{
  "num_hidden_layers": 14,
  "hidden_size": 96,
  "num_attention_heads": 4,
  "num_key_value_heads": 4,
  "head_dim": 32,
  "intermediate_size": 576,
  "vocab_size": 8192,
  "hidden_act": "tanh_gelu",
  "norm": "layernorm",
  "norm_place": "pre",
  "norm_eps": 1e-05,
  "positions": "learned",
  "qk_norm": false,
  "attn_scale": 0.177,
  "bias": "all",
  "tie_word_embeddings": false,
  "parallel_block": false,
  "init": "trunc",
  "init_std_qkv": 0.0414,
  "init_std_o": 0.0,
  "init_std_up": 0.0414,
  "init_std_down": 0.0,
  "optimizer": "soap_variant",
  "learning_rate": 0.00584,
  "beta1": 0.95,
  "beta2": 0.98,
  "weight_decay": 0.035,
  "lr_head": 0.00915,
  "max_grad_norm": 2.0,
  "warmup_steps": 200,
  "schedule": "wsd",
  "decay_fraction": 0.899,
  "decay_shape": "pow",
  "final_lr_fraction": 0.0,
  "batch_tokens": [16384, 32768, 65536],
  "max_seq_len": 256,
  "doc_mask": false,
  "train_tokens": 114700000,
  "max_steps": 3710,
  "dataset": "wikipedia_en"
}
Each number is 128 + 24 x the weight over its row's rms, rounded and kept within 0 to 255. Layers, rows and columns count from 0. Numbers have three digits each. The size before them is the row's rms in percent of the matrix's.

# up: layer 10 MLP up, 576x96, rms 0.205, rows 280-348, columns 0-95
# down: layer 10 MLP down (transposed), 576x96, rms 0.214, rows 280-348, columns 0-95
up280 102:137106113129098132112153167095109093128091120138104113139149120125154146148159097136140154139107184115096153094108114114140124102145136145172095123174137147162111075131123099064156098129120201124142129132126132111108147066126140143149121136158132144153095134128123127136120150129104135129
down280 111:112109148114115163164122147121096180111141105141119160151127105128147122162123146083124138128140166176103093102142089124106133120101169152117118132145112124140130112125115118114059131109140134153097135175113098150129130063142169130119127123117144109166163140139171148110112153118153092144
up281 116:134134124155106093142116138154165118125177120145094103174176162103135173125059112114134122087126161161105120094085144153134155162135123111132131126156124109140119112161119135125095122117095137113147163157146115087120090120120101132113107128154148104152091129176152143099117118140139127126
down281 110:126144112129144125148120169152203113159146199121135077133134131168162146103095120164121155134103111146123120143105135121140087111135117145130106156081098128130155157134151109164152117121154112130145131155115091124126151123151116099113126148148161113098156116123147119111126063147154149129
up282 093:076124117133123102133149125163108098086142137149164163156128141115120103095121119107131130131126155154182188099132162152143127120089159145123157135097152097148133111121129141137130180140136128136117128109153127089149094157103162156097160129135141119137144089119151116074161121125156125170
down282 086:162139141090098094118102115134142125146112093139172158149124137144093058117143125120146137139130124127140139160129155129112078104119158158126125123142127115141121118145135136092080138147135120152129153163148096163164110099144120101119151156102144133137026159118126106116135113128124133149
up283 096:078154127157144138105146147151122073123109132119159131165151099122114133163133108116149123136095117103166102117159152120127139164132075096138140138119087116106119109140094135091136079160076106125121138125062142135128135120119125100096097154085138135119093152125123136105139109134079127129
down283 091:161126145129129096144137190113094143151181145124115135127123133122143148096136094123134172096146111132112131141081106144144123111119113140125089145117105132155114121123124124178093118113100137161138132142153125146105142148134100173183113145092136135103113159091098081122089157170122131083
up284 098:122151135156139105106112129155127129110107112119128170166131137096124155145130119113193133117123168118104101090131135132138121097086123115097132118130133104123190119128106085135137107144129105173118161163092116120145105121133103139117168126115134144125111052073134131102111086143137167143
down284 097:162110123095149109155154129156100115164115119118129138142104156139119101104129154136131134145097104148118140156110091098142149125134123094122078107096129124157100137182156117139121117133095109120137209151106125107090148160135068082116118152136120096123131137091133124162147130110166152121
up285 089:126121072127137111149142128124124094173067071113108138153137134111127137156171129103115139130173141083088107120121150134140130145171156118100140108109121119160146132121074123097128095105088152129157124145115143082145140112149129123146123144113182096132140118112100139152097162144143143134
down285 088:136197102152146104116110141113127159144133080165144106094122118135114103115142119113166162100117126130079118184107157129137136134111137187147168132104158079106125129118142148121109172099142099101134112110121123164132119097105145176122139122159089137109118129144116159126134133138125102158
up286 117:146127142109152163156123148140118121158147046136134085088116146141168183139121151149118148110134118079113132117127116107122120174148132100128128169177110105114091101133120130132160118099152126122081124092163128152160104101114159119125123143122120123089091134113133174143126134144110128117
down286 108:118110134124097120119121166121125142149156089144138097134117175142165116104165112172090118151145122124131076135151099075118183157138140087123149138122109112118112156160153089126122089118105122132135143162110085113148136140123118118128133146103082119151109125144109116110183157110113089156
up287 086:130119142087153103118104153137133121194145124110097138114178116125129121119110121136105176142153092135134141108173131132122132153128121138128118122090085142102117112105077074161154174137122098068098141143110120129106127144125131103084113123149151125141116140161131111154126157150165163155
down287 085:135152097122121115113116125133155183078156112124139118135137161080153054107134131139158179118133137106125091141135130144135127152150142123176128072091127147122149126155120143116121149131108135136140103119099078106127143120101162163107144127128080138120133127121173112104152162136171134143
up288 093:118095110131135112134130153119112136129083122127133151134146149130115162095143122094103145110155152101174118120119136108112139149136075151072109125157114119144133160135116114141126147134103128104093145112119174169182124111129129106136086181136152094138152108119090092142124075141091176131
down288 089:104122120140152111095149126116115190108153150124147142140131089150183142099149175151139092135110138134122108105150117152121124141181139136126094125108141162105180092163166143065103126135138098121156116119129142122139128118111145136132112113128121132101111092174157134147150114166122154084
up289 098:142098098133122161113087128120158135108095154083115158086159139058134150131112142122106156166129130141134113115139129071137160100179118113139111169146062113137105124138144173146138109129103164115138140103136102117125125078123135107125129111105140134120089160128124106138121102156138142122
down289 100:161129126126118126135115093133166178122121127136164122133166113114085158122086110114182152129163131136152106142077083108123099132135112133089139119148103126098174123104115116110093159137121143117103130125142082159141173109124158101144120115119142151114154120132139137134135153190077128150
up290 094:133134176146160113116106124163124129169130130138144149147131137135109125168096165142125135140127142155117117113089127131109130120144110127168115156165116086114131093132122140130113102152137158132161090156166146150107099144106144219123115098153134133173140163118105142095159139123143180150
down290 100:114159160111144101104154134146096071150115133091156111142102141137134138166175136153097132117097117084104137132115104109107081121126112144148128121125089087099160183169138106128105102115115180057137153135138115131113122116118148160109151110138145118126141118137118122112103118121126087119
up291 101:110157183184106119087135119131171115116147138151123146139104147134105128124130133125141146150127156135115139094114106152136057087130136158170146151109099124135129137120100105146159159136111131080105098119109143128082153114106128124075113133122109159079150157139130133126143074151115142135
down291 109:140123142149139120096196076142161107085142126146132152144132130132128116137115135087137110147109083166114103120162133130154138181148112110120137109121130148145105121151136138154145091151147118100158149132108119131129146136077139136161109130114142128062148117117174149092157106131101146075
up292 114:155153121153160093100150164158146115132123115136113117090079129136151133091084071135150143102159116136088117137124185127148174143078117142088093160119115167156123127142141102106149125108093120115132137131103154138110143112122115138128163134154153121141131086129127158133120132091162158147
down292 110:116122145159145107139136150099160083122162093188111155172141068135108083102118114118113115102156154145115126167142128130118127128147151139138080138113126083134176134076130094109112113138088138136114120146149108148114136114147112095143086154116153108144125097127153157125159138124116103112
up293 105:132146141088113151159149138107128134139177168099096130106117111147122128101096113155159140147117126149157134136187121116107125143153105082129148114129082162135073170117147089087150117099121117150129156129137165134106122114153176120110157140147090132105164145118097119105132142142129083143
down293 101:137174161153135136116132125124140091126068128167113146109145144158121101148120103114106149106122097100094180128125161152150155107162096132088153145138138105105144138088108164137133170108113111132119132137191134125078077123108132110139155104145115133143147142096107129123111119092151124156
up294 108:116110130161139108144106125104124089118130109120171143113119133190087115137120093170106112145125095159130091138145153128140145148148101133117111101136122151150159148119135136134131154161166177163130142097157150119124090099164134141112146143162147071107079118127120159132159118072122125149
down294 105:131129151125096133119106140151095141112120128144127155133114131152115172120107091142102115104115129120101107122126082139133124159152164104166154118114120117092142061097123165110151137135121137130113116151078133148134115115148167172160171179102124135100124153160151202143149122109132130103
up295 109:142113143065162106122094120154118106138120113132104163133094151140108110121154137081109179145109178105128123121143137139140155121132108112105159174123127187123123119120132127120113141140124127146102136135165139160093079148134112142115079095130102118133114072108158149094113140146109169106
down295 095:131118107163089142101129157140131154128141130135115081071134128143173155133142132136161137093108143099116135165130175134125155097121090132135107122117152114151116132131095130134115090116116114111158129111087121095146156137134153090130166148172169123090114127144135078173148130100143076141
up296 100:091126105156124129143126067111134158143158112088131130116150151127150153102159161152110075146117160117124171130108110097115124150098145147112132184120158156137121137089126131139123120106136073079168150132152123132123101086113116120121128119149110133115149156166135084151100111137132169108
down296 092:117135141094127089118143128137134131123103167138167155147099126074118112132118129142114128119101091135119107150143126138127136109123125098101125088075123104128141142148173170119151145088139073165105086160088121120111151108082198160135133138145139123115141101088098149130136144132145114123
up297 099:152122103130124152159119116169104132187112130105146137093164125159156095139115147102113161129078161123168183113156170125118139134112128143105109113128089124145143104106111130127131123119141145162196172133130152116108189114109135161128118118115115116085117135107148134116151118135147097112
down297 088:143103153145115130106112116098141099060104140133063145159077162098143123096147111114104168125140116140120143097160171134112096105154153183110107148164095113107146112122122127146103132141112107112159152115100157110144147131113114117103148151099122118185124125123103115132113140104141143113
up298 087:121126180113138135142121121166186171102076118146132164126147115127156143121148104104109138106106130186090128121160142130175152111127144060082128139146174130152121136144129098121127121141124103131142125115154136109112122154169106119135140091133116110106118141122116142121110112168137171172
down298 084:123109095120137095153110097145147148143110112134097118125114120128195108144117107157153095141113126081161111135108159117153122098141133138177126116115098097146113113085123123140144122134137135157094152169127115131130170140118139118171100063151157122151150087110145131130169163166126093144
up299 095:127110100139120097127157157075146123162165083128156105136132137115165109117123111145149149101139135124116135118113142153133147133156167120086086044137123155145118083086088077169120126147118144115155137149118131132121118114144174128104140133143114117134124161099094136143099131133143093136
down299 110:090156144124102100095125121118165129135141100138139134133156096144158159159117121088098097088129104128160093100139141164137136188156095139134123141142086188135110188141125143149140110106105144122124110132116098088129131139115132135145102128114094138108129129170165127098131167103121121167
up300 098:079121123116174131169155130105135155132100162105149123136106156115137122137165137128125134118089127113155152100133109101125125123139118112133113158135121134096117153081197137161128103131134097115104205088144120161125154138113143128110114131117115141054114126119113122090133139106114081129
down300 093:109107135102152131135075117111108123146129140134090154138156147123138130115094127123160148138149139155103133118130153149150176069098147103149143152128093133175117117064089122130141162087083115153117124103096116105116108125171135154111136097148128135178141128155100169127129160137124151141
up301 094:169122131119147104142113145159132085129088123132072113104135137116161126116129089157127133126125143090123095075111149174138156122099114166124136109132104160138085148122140124158108130130126139124126120097115128157117170145157206113160118120142122130117108105161158099110161142098106173124
down301 104:114107096139155109105127134077153152090131110133138109154108160101115060094137149109104147096068113152118104140142118123086120108117109112067140077116120134121152148087135132162162114113147141099116111149166124123126111127121118184141135118121150096151138127151106116155114157138110125113
up302 100:156173123127095139118149117087116124160163131126096144160132100136114133155136122140136160142115130122138174123120119124156095109146123165135121132120104142143069116099113148162117150098163135113141092098078134104126109150102130152125095157132125138109182121118116087113128169140209139128
down302 108:158102103090132116132141128152125117116122133106122124118130151142155150140098153125152145087061148136138132113085101104179135129115152123138160158153164131078179126162133113116143126121112130134120144161136099113116121134144112140124084162141136160141190093083139158126109099079130098135
up303 102:096118159115093122181170133157111123141121131101096150117122124140153156104131125165112142155143094121108112102103150152088131139133147150140103134153111141145123134148157138143123076106140123161126177129171156128123124175111123167115099118092069149124139150110131143072114111155102098097
down303 104:144098141174110126136143084146135159078144118140110127127158118154154144088127169147100157141110108123116123147126128132064120139118145145136144151148128136123102157082088112159115146147092123128186177100134119131114089117125110168101087122097120122087149160125119127091133105126113099149
up304 111:113132132141124122118152119133159096103139069127122110116103139170136140132121110124131154158126105132138125125142134103069113172182105098127103157126145129145158102112113121166132077139119136134138086110146160155130106109170130142153159119183189171152170134109117095145130124150141132149
down304 114:140115129168127152141073151141115171117101103142195098156112149137139115129148131111113121145086146068137113117125106118129149132163128150142172126106133123147106121144129087120141153149131145099099116110112138109131146132154080124112151182096104145116102181148107140128149112140112171088
up305 099:122133154117146197112133123144116134139123153109108123127106179091128102142123106122132092143108169096119148096123128122107122156129080136125143157113150131176134129128118185112139153141147134117171133149105100142165120074106107138143118092163100125128139141099127117091117119183106179153
down305 100:121121162128134134144144154140125146151083095139135104125112093168128115109106142089101132113117157142170147148143129097107147142128100152127083131125133125108136124090176104135166152097126097127114124146134064130113161127127180165143171163195138115132150154099165103120136147120143124143
up306 102:116114098127138153151147161124111103116162161101085102142099127104086128166116140135150140169140114108124108129139146114123132171157111172155099170175100129149144149140141121129146157148083117119150134097107117126111153140148119124195135133138180165136120170096109149105126120114156159106
down306 093:142125131150137143144098075115149126137152076156144128122121134106095126078071124123131134128112139089169144118162084144113093169146143122145121127154172172112106169139127118138148091166132119149100093114142115150134118117149110104111131098134103120084121152122119128155125144152127102066
up307 115:138121133144116148152097107103147092143146125108139133103160133125105158107101114158151171142123097141136148097174113120161130136107116132098109138128099129115154069077134123180153142165140123157082128133079148094131132109156191144139098113150125103095159155144139104124096135118131109139
down307 104:147122131142127148108160088124127089140099126095089092128111091091150148082109126141108139135134134117126148106142115153162130166136118145079135137128139113113092107098180105071092133126120120102098153099139117110114155090088139127114130134128087157155107146127179152093151148126134148163
up308 096:132134145111107144080131183132166123090098142097059122114141129135096127157081078097111140147099141109184112129119116101094120152100134138158149127124098150130115133125123148150158097118155122129078128118143113130133146106146169137105148155177153156124148120157150158131145135107143131126
down308 101:146157137167123128125141128086080099137145072123127132126181099131181126140135129159125134151170102117114144145114194162139149125125152122093109123103136121113126105181151121118084136118106123115122136110122147139120124129068154129114160133136131106120087135120110160085124108092153089116
up309 090:129143125068105185119105166117174104175164120162138131130142119153124145081154151166144137108164113143136162131119156097156104137144143123112125134121129170156135113126140138114140109115117122103132139155114086105137099118156146155113124148145133184160097194127112149162131112122138130152
down309 091:119141126129162060121135111128166121126119120133143078141122092074102148121131195112139127136101100124138093163165118157105115083109154137146159110118129153183157133159130147138135137177142158128164128119117111117105103112119147134127136110095137096145170142145143112151127115098102149152
up310 102:101125136142112145130089100155168126148144088104145122082159132136088121120143157133149121091119122115081090138136140134127161125106122119143132114137108120151131171145138175141124145131102111132131118129170118124137092177148137117154155154127156121131088072133126129116074124121057156169
down310 102:121110145146158099141160160100136099127105120153131164130091112131170102134137154141151115149127106121138152144145144110107107080142116094148122154130150108084186140146123095154148152115102132108154121132148137164133155117132134147088109138147145070081173168093137122114169131115122094103
up311 093:136118134121104151124144152139092171139126180110110138122138123121122187141124107099132129133172133179116137146162148097137163143126123111128123160063123149077120107087102105116138131094121141135098162119119144124150131086134122138088138122105171099111095109124085142126135165096117156096
down311 093:136099157126114133125141136138107161106114124155106125149174130121116105083123133163121077097150150135103126135119171108113178154137135097181139101131110118156145137155101153164079168115134159143114100116138132155163134096136114143125172115097142140120119090166082116122127169158140136106
up312 106:156126132096155111113109161155154097179142085081088114168139144106158144105081105149158170104129137090103142082181124137121135137128143132147102131139083151137046136113156119128110147136129112104143127110131134163115149134118130124130125132115113113146136116125126099117145141122153173141
down312 113:134137138158139140134136114097106178097149125138156086060124152119077089118162137097138119160141115165137139153150117124117122130137114107127112155127116131115181129138125144095192169140145157153131117156147136096126093135139110153081120136149090125141114155125119139144094121151161086142
up313 110:185133125145120139127179145150100142117108068142129109133133152145150122138122131111137170157111141130164105147173148138135108133106098105132147132125123119137122173130121129149147126147164143155095132125162133156133116179170138159112148105151152173138172164129128136141139132047115137158
down313 103:134118154105135129115142106183149095123117143136153155125124122085147088133131124148145086146148135136150120162173129121094106132102102162076122130095148152121144144090111130092103120086092117121071143104082127145126170145137160102100130180138092115108146119126131144102117129118168114130
up314 103:186112106116137116156142161171128130125116114096148104127131111105154124156132148166124108142104136161149113115158145098127149156136153159148072136130139124190167107141103062154126153107133126131112130089161145116077166142174137147107124134108125137151170122110131128132125163109127141140
down314 101:090117180144101128143123151107082116133108126085080102170115178112120080116131145114121106163129141153136142091123131139110102128131135111130156136128173098112121130131146181171135162113154177128134111109124118126125084149115152187151145124154157164133132119109100110101135135128157127124
up315 108:113139138174123104150104179158136139141155141126083131120126086146119170116102075132143165079127119145139141137135166146166138119141075128091119146185130122104124135126136106119112142117146139116135154096124122134129165105101135163088088122125139175146134112105103147176111104109100143135
down315 095:127097142149085104146149120143118140111105136126138148150188100136127114132173137104128134137089124131129152111154127093119118135117148131176169142130124124106215094080144083127125156148125081091133103184115164098138154141140119125142091128121122102110131112131134132098131153124125122099
up316 091:140060121141154124130183182139096091113156069115131106122079130108140120158086138121164116165103108067121160111114131114134120154136124150130127128109142144142150121130133150176162144127136089114141115117142141141136124143130079131146131157127149151106096108126148108151161146135133093131
down316 097:122153126143176123144135109136160123136148144096123103140116105136112143112126118145145130103161137082135145091108115102162111094157083135125140127189134123183096123144130087106110119112132100142184155102082132063123154123116125136147122128144128147139134114147137140153124102141129056157
up317 101:090110125117142169133117145131159135113137132143120124093137172156112155136130162076142084136147095091118084115155113148128107112137148146113126133115106169160139160118136183123111117149145097129137132132181145105123117126127102155187120124174134125089118102103116115114089133154186123106
down317 098:143109114099126113128158128132129134157144098138113132145142135125129107113174138135114169144133139127145131140175083144162083100136155101101101129125122164126171097087171139114135160098116163133092102094126108128116078137116104109103087134085120126162134142158139068140132132088128136170
up318 101:116111116150125130172171160155162085159138147094127146115174129155090162159129115128102133149129086144130089112137131127148110140155090151059128122106098145164151113140102120106169132154144177085145138126151130109148093130096141150129093124122110102103112124140123128133132139135114080122
down318 100:145143156127124116155130151141138141124094128110093114146115069117104107187143122113116126159117102139098112152149145149150150123136092166138125081080111174151116136139173174142115142133130118084138154152138167129143169161121154068127138117154142099106125127122096132116108113101157122104
up319 103:152140127102113110149113090096104176109132127095141089109141153097107136148126116149128151118130098141184130128115123125116151135096136129174092103110125105150101155080126131175168160116087120123126121116120141138124091131138179132098140108128164119142079143135135147151111149063119089126
down319 110:112153181112141148111085125126100092132199085131127112086126156132134120152147082129145144074120147091100119134129102157112158135094137123103138110123121100099178132092161120111096156112118136130143095110133120145162123170113131124112145129099148143126102099132119133180132122149114132160
up320 091:156137133140138107112139105102116126106131176142133153104149143131105170183146113105112115112106074124120149130101164122137106135107154149096139149112084135147140104135145165116118148105129177119113125118128095142118130104104085127103117164144086148106132122170072146132172089158172142140
down320 088:104132137164106113126156159133137157151093103145123163140123101136111135134129077159146119136174102095168121171090106134112127170136110160089123118150156078129153156110125110118122127115090108132104137140089133087171159140154124157120121109104157105143110155145092129135150094092103112109
up321 112:128126134118128149111128094156119117130144070130143099144117143188124128155108137148189149090132091132064094125161144151123135164129156123132155145166153112160147137128142104158122121076143120152133163139174159089112094114120151160158146105150116149098131129126157140135133144140111108128
down321 116:115115109116140143167098149138134096152125118103103105077142148124161150105127100102146116144110118113096125192118108130127112071093109116097137123122156150105126130138105116083141109120111120135140099132108120101094097094159122095094160112130139118063084123097159126149161107115114121096
up322 095:129128203154158114136164135149169133108129142099114135117138152104142163133082089111136161142091091136131154124122117146121141150073117145100122088093111141104141118132127127099145091113161114111136132117092124134138121139161143175125124110102111137073152158132058112118132118141135148125
down322 108:124142100126129140137143107107103076152113124138145122101161134113111153138141149115126101119161134139179120172133122155134126169153078181137143143133124088139099168152078134132109142178145114139171153103149145159121141119099144080144139085125132118160128122160145105127141160106093102099
up323 102:120161120094162104157103114128112131142127140180115108084144151163116114112138110113088076135126130120130122138107122165179144128148156132127079118135098122100140134107112115135139149109114134159108125196123173159162126109098178143146141141157110146117082135135129124169131118091161150142
down323 102:092110107116170150155095150153117177173154135135133125122114162122131134082169138156113151163158155115109152181111109127149114081124151074112082137124153170116156117113110162115106140145141134135107135134116128150127130136069111090142131143153127127140102119107133116122135124102155149174
up324 086:172097126125131115101113119074122110082126086094156147128114133123109121086156164146126123106103098113178130074124101092107126150133090139120108138135064120153133135102145133127124138100100141110087132132099123115121110156113100107165146130150171129118144128125108173098133119158118128085
down324 087:120122123131127128166134083068110116133128125085088116111113153161111172135098143117126075109144157144146134164127105135129152149130109096130103152151175173102128101196141130153130115147090106135155130114101149101182131125154133144116138129103101148119129149118115084149140106140101141119
up325 107:140114142120115127083140132143140134093175105136170093213101155129125135165105106156106138144109130089133117093102137110143112158130103121127140136131139123140171101140106109119160082159102147131110112099118151074105183136131130157174117118115138117138128120114134126171107144114125097129
down325 110:137147134112134115124131145101174079134102089133103145125158143079167139131127145107134089145138103131137104147148156147117152135083101142087134148101164107103137123128137085126129179150092119113162137125127128102119146074146158136081137135118188147109133138085150116151113104151148104145
up326 108:102119161095153095093127148134109182125154105119151138134111167106094124181157125137134167109141128130157137112132148148137132126082109170093153132115127145156123118153138151104168135180138114136138097143118140161116128155156123139126115138115159178121131142159085137115091074143171132135
down326 119:156123154141143110105135143122145164136075144098129108141139137145097073121167115141085134147111099130142133118092139122131103092118108104105135129119144108149114129165099177077163145143107131142114114090125136158159134134102132123167146150121128124110107153107149113102096079084169178136
up327 086:083121147168112118131119162142137125174115128141128091162098095147127159100122112057151135115130143105124144112130138172163106134106096130166123120142132133139114134149129162123111111120108133188145108146109125108102140128145153130143130096072155159100097114140161114113107101150113169175
down327 084:166078150151113162120161151147137105163106136135095137099118110163135137091173116124161194109138122151128121118129157132099112094120106121103158135095140142103145122097072151112141159126123147114111106157155128099178149189111148136131134142096153120134140136138112127123099118125105099154
up328 125:097137086132153109153162153120135125131132118122082121118137141127111172177114142109128138084156131121164088111132138111119171113123107144174135160124126145173127124131113127121126101130115108176115105102124123152115168113042147140151150137126123128089130154131131151112198109135142120150
down328 100:105162133130144099086172137175132152113130151104143136129133068114106147141138083120132095141142159161144136147115133098137158102135156110124120123099038087125154156125123121129144084155125150135105114107111142109136156143124144096148164103119127116121118165133111153121183103135119140147
up329 097:100130137129147108105136143138094137100112146122160114156150116104153146141167139102151107116141149114123149083132080124159113123169099102132092146110113103157119116126174187126095083150188101110115107142117113109141124144099107117090126120130130119110131108144142127139102144202141165119
down329 092:150056124080140119127139098135121069119128132094123131087161093128116128148127182107076139111115118112150170110161074157109133133140175125127130136113076144107112106112119102162172129123150115128100121128134101113106106114161142152136149146119125146124100106147125122131149109134099098122
up330 108:165160102130116110168123090129126109147163114132134149108104153119122154078196130117120176067109133104089132132130152119102099123165124150128123104197125109139122136102142128162183115139142116133136164108123148104133122135113140161149102135120125113157133146098149129150155144165144115151
down330 110:072121151133146104158091117162108114164115119129126129105149144174112138130181085085098126114107128151117094155153161110132117123107170144174168102149087108114135139177107124107102141102114121114131152085109119091134105145113103102146128099103122149141137120123130125146127125122175117089
up331 088:167153147107125174134148146124127138145138134091128138133135148137088128196126118130161115089105147119106092149136154120147136152140129143120193141176159170130121137141177147132146135137155101129144131150116131137087173102127152148105128080151090164116150132111079161134142124135134150120
down331 092:124100096107128152155076078146128137139086142100169170102099105135115079131149102155126173129129150108119150143090140138135116116133128108125098108094126136147126143127145136086108127146126104137082087142098112107129106088106107167131087149133123142153102108133091084166093131127132139119
up332 091:113146120101117119130163171133133140144151155149142115136163141097130143131108135126131150129096129132114064132126094118118143115108129139135091148169099113150166084135085117101122159131139138134154103124106121173126127147159147101110165155159180159108104134134148185157141145127141067162
down332 098:098179125117134101157118155136123126087127168140130099175104084094124109104133150109127120157150128102095153154163122094123101126166136101118125123142125148149125082112128117142140142173096136147134100106107141176177141128125111114100160131129156093108143115142147135143190129158132087113
up333 111:126109116131130112086131157121111145096107098112066121144179129131132112136079133169097107145121084104107116113128125141108096149127128150129146137152124121160107069118125123188109122129181121103125122105109167121131128152153142137141082146128179159139167144141111116130170109114120122161
down333 116:151112110153091090112163137134125128124147117115078136162090120128106107183103116085093165157135136130147175145152095160121143139108163101132110162131100153169138078131139143107195145131149100138136132098145173156148122148114127131132121149138108141139139155103114112101103127144112116109
up334 098:123129116124091123138076115109133100152141123075141133118144134139106200160110113069173143107099140140125087110150124094113151094093152159169114149157106163120126101104136115143125136113106117149095170125110127142138093132172116138147110140084131129124141121120123086150114116132108161144
down334 107:119118177135123118165111143087158117163078118131123111127133138132147111107139108116163116110135151080097131094144116120108091095171137098124116146124094117139128124102137141097108151132105155134094134178082091103140134119143091118175160123168130128129128156131113168172159135078148138131
up335 093:113161134117131091130153144100125135138160119115107112117127114139039167098148133118129120138145146120118148131156075100146137145145148116107124152147121129120141158107140086141134099159087103171115107101106121157117126124091153114079154119183135145108144169119128158166117132079134136140
down335 091:133095127130123075124101145103103119113140158103118093145107105147186124094150131152110101153134147118136125159116100199131150120138144166116154078156173114109182108085109144149151122133128143146133116132096145105166114148104121150104120131115141140123116146146108126067146126107143102116
up336 096:127120161171116160171130165120138153127154149152155143182130177128127135109113134105105145142118121124127129117158146148148134141137135111118166134158087088113155115130110141158080104091174125166133094149128114139149082082159116175135131109123096149114138101137120126123152073105135108145
down336 093:158117147155086141126154117125160130137116103132141124139154138107179181119134123128130168121131148118108127145096151109148139102163087144140105140156156149111162104103136146112107109122126111138136122153125138098179148157067090119131153081129104130163151104100089127138104154165103112177
up337 102:124137109146163119082109142165120102153127136086141111122153122123139119123108072138138144113156139157157121122155140150103119121138077097170171120089127123161088127137109135150148109131105146121139115135173188139121104087141079141174126159110144149099139127106135169153149137118154158146
down337 096:112210168107104159138141120080127123148123139121100109120114157141149136127134120094141088154145126138102126108088079090161131133105100154145139132180120131148163139098109126136142128148096151116106152124127159107120114096168116168118117176128112116162163114129153123134124114116087159133
up338 096:131119086117165126123126135127148124157154158132111122078142144111162104116090131103133174169139102089155162110138133188155141102142133153092117106118088147160077139126095133116135146135112171098119135116145153160065145141123159135102113132114123146133113148096118110149169134127152100129
down338 095:128138124132090145139110106097075133152122128146136138172120164129142140198127138123171088123141123074089125124100138128135146168121146180118114132137160155100114133154102117133133105150158120147170169151137163101151109121129154109116139135120143163114168141131098121134146129195119141135
up339 093:112119136109123130104113094136120116143132146133112165121143128124114124134124131119146119153130109127084100096134160118156191085159093102130131157096133134115133113142129090139071099121104092142142149141086180132118122130085124137150194138103175120109155134114128112162155125133178129174
down339 095:093104160131132134115160135128129101107113120146177130124124100119112119143132113125190115179146117130153103120110146132147106120156129177140156134127119127126086065195125104140087099140122151120136179107098122149118130106125125125162132125112103101081150137113148113087133122090135106086
up340 105:128131155142102149131140122086113118122125170193125132143104157141122164103129139108080149148103088131122122089076113124141134146127137156114129133119127147153095158136135143167168122096138130113158172159134115141150140161119119138130140120115095058158095129119136122070140128100168113110
down340 101:144111127165153139139164114169100181106129137096083114136139104124083122127184123131107120107136095134101121128150157115169099200086124173167171124145146112119112143128138137105122132115125132121150154100154175109129115130126101165126135145131139122151121138146088093114134098131140146099
up341 096:143145161111103142073100112152055128096134093062117147162141112124111136108132109173135093129103126138111136124090125091112133134086155098136172139137141123149176150114110144156107109116154148151120102171120122111144077118137134125099101113150159113140141143127128115113148132104144125115
down341 100:124108115113179121090123101127117115110169169089137170132145104135115129167176136144101184155143117115143160099115126148152104124176126146136141103122127137137152104110138116121103103088119164119138113127109161119150163189086096100120088152097092138121127117110138116140154137139159123134
up342 096:126125139136125156118113121154079099043142106156158129101147133129157116104128138092130123113087145117129120135116097113115125150182144129178137133123122146130104143123087117140119143089109146091069139137139150084115111111113131112143137156131126168113145168138086108105107100154142089149
down342 101:137153154102139149151154123079133146151133109087085099147098118149163145100114141130128119157115134156127121168109109146109138114142089089097119082127133124105118105142089160144152113141136075135165132119106111153106145167149116163100081100138111101127163153086118117148170118134119101140
up343 112:062107131119135094142106150137106114170147161155133151147121163122093122133118121112150086174098127137121155075138091092140122127157158137120123161133122128106109131099115100156154188121095141121102103147154134157114156146090111146128114134114137151113142121134126127166127112143195135099
down343 134:112120115093118094169128153112146128082110141131139115087112140142134116149115143142085180137088157092131122115136121157115102125109188130113115111090127133112086129168136135123122170106115158145119143102109107148126123129122177068112116064141137135081106118121126122113115099170144122124
up344 101:135135149128166134065112167145173097102117146108102128146128097135108101137101104136122149090136117128117095134110171132118125126097103170149122170169140096129154163139135108167149112124127116105122101120143102084152168165109115155119134178120130128145133153095109113131174104110091121108
down344 093:109117126123114129175114093085113119159119131118069135168139114132102103111143137090153141133139127135107139096103145122147147140121148154137122113128131137147114123219145173089123166095061107090123154114103114160152155122118093134160109135134112106138141143140136117089112155130134135123
up345 104:111158141122131149078104141184131109120163134096121125095113122117100130150167113138123172168095119138127085120135128120133149103127135112138106154139077151140137132134147134148103103141125160133139128107125135159079118088116163118178161115157113178079120146139118134167144104164141172141
down345 104:154131149166137150079114109161105131119178113115111101100113202145120112161126138092108112127146122119145117138135127154115112118157134139119113104146120131148135142184173147145129079121130162142158101122084131139148138130101063120112154127138166117117092138157152107147115159129165149142
up346 100:153077115113097141139142138086110131130129126140163142094099114088110113139162140144140114115145115134143117093159175100178138134134098078133151148088088128105131138139153120118184161112125115121125099154123158173141138121130123139113123135149144164144090156126142118063137104167116098126
down346 116:102126120133106141134126139127160114127126161102100096158133096158144123141129157141102087078111138117173089172125156131126095103155134108142132104136135138098085131173158150138110104115165147156132138092144134127106119081112097129159143133088141131152072118142114118147151062138151130109
up347 124:110135187195138177129142139130111138147103116154149134169114167110111100129175141121145118157077161142113138097125147146132143145146168116093085142150128089161137143133129131142113148123134140133122128181152167188099115106131127123130111132149129129132094095155107156110151123149130119142
down347 107:123144121140136157139142096145114129133097136162106205116145128127136119131137142154107126152123125118098102117137171112104164185104096148110140156114147140145145094118103100070083150107150098136113123154130081133118097116134168082133105105151125121145147129145115109139138155067116150143
up348 090:103132128136159116149132107135131095117091128145108138197120124107094140125171130154149159109144150175107129120102176108148130149156096112152133108120082099119144093143141105168082150141095169153142083164149146155132158114130157145150115114129134138147088112124081118122104127121150142110
down348 096:172111132104107094110144161122138172151132137121138117135139149096122110157155114145118148153104153107103139144125090130125088099148119135158109121137143107122161110145132093136154141121094141117135158089091111120089100134093186144086092093114125118136174150074132145115114156114088124089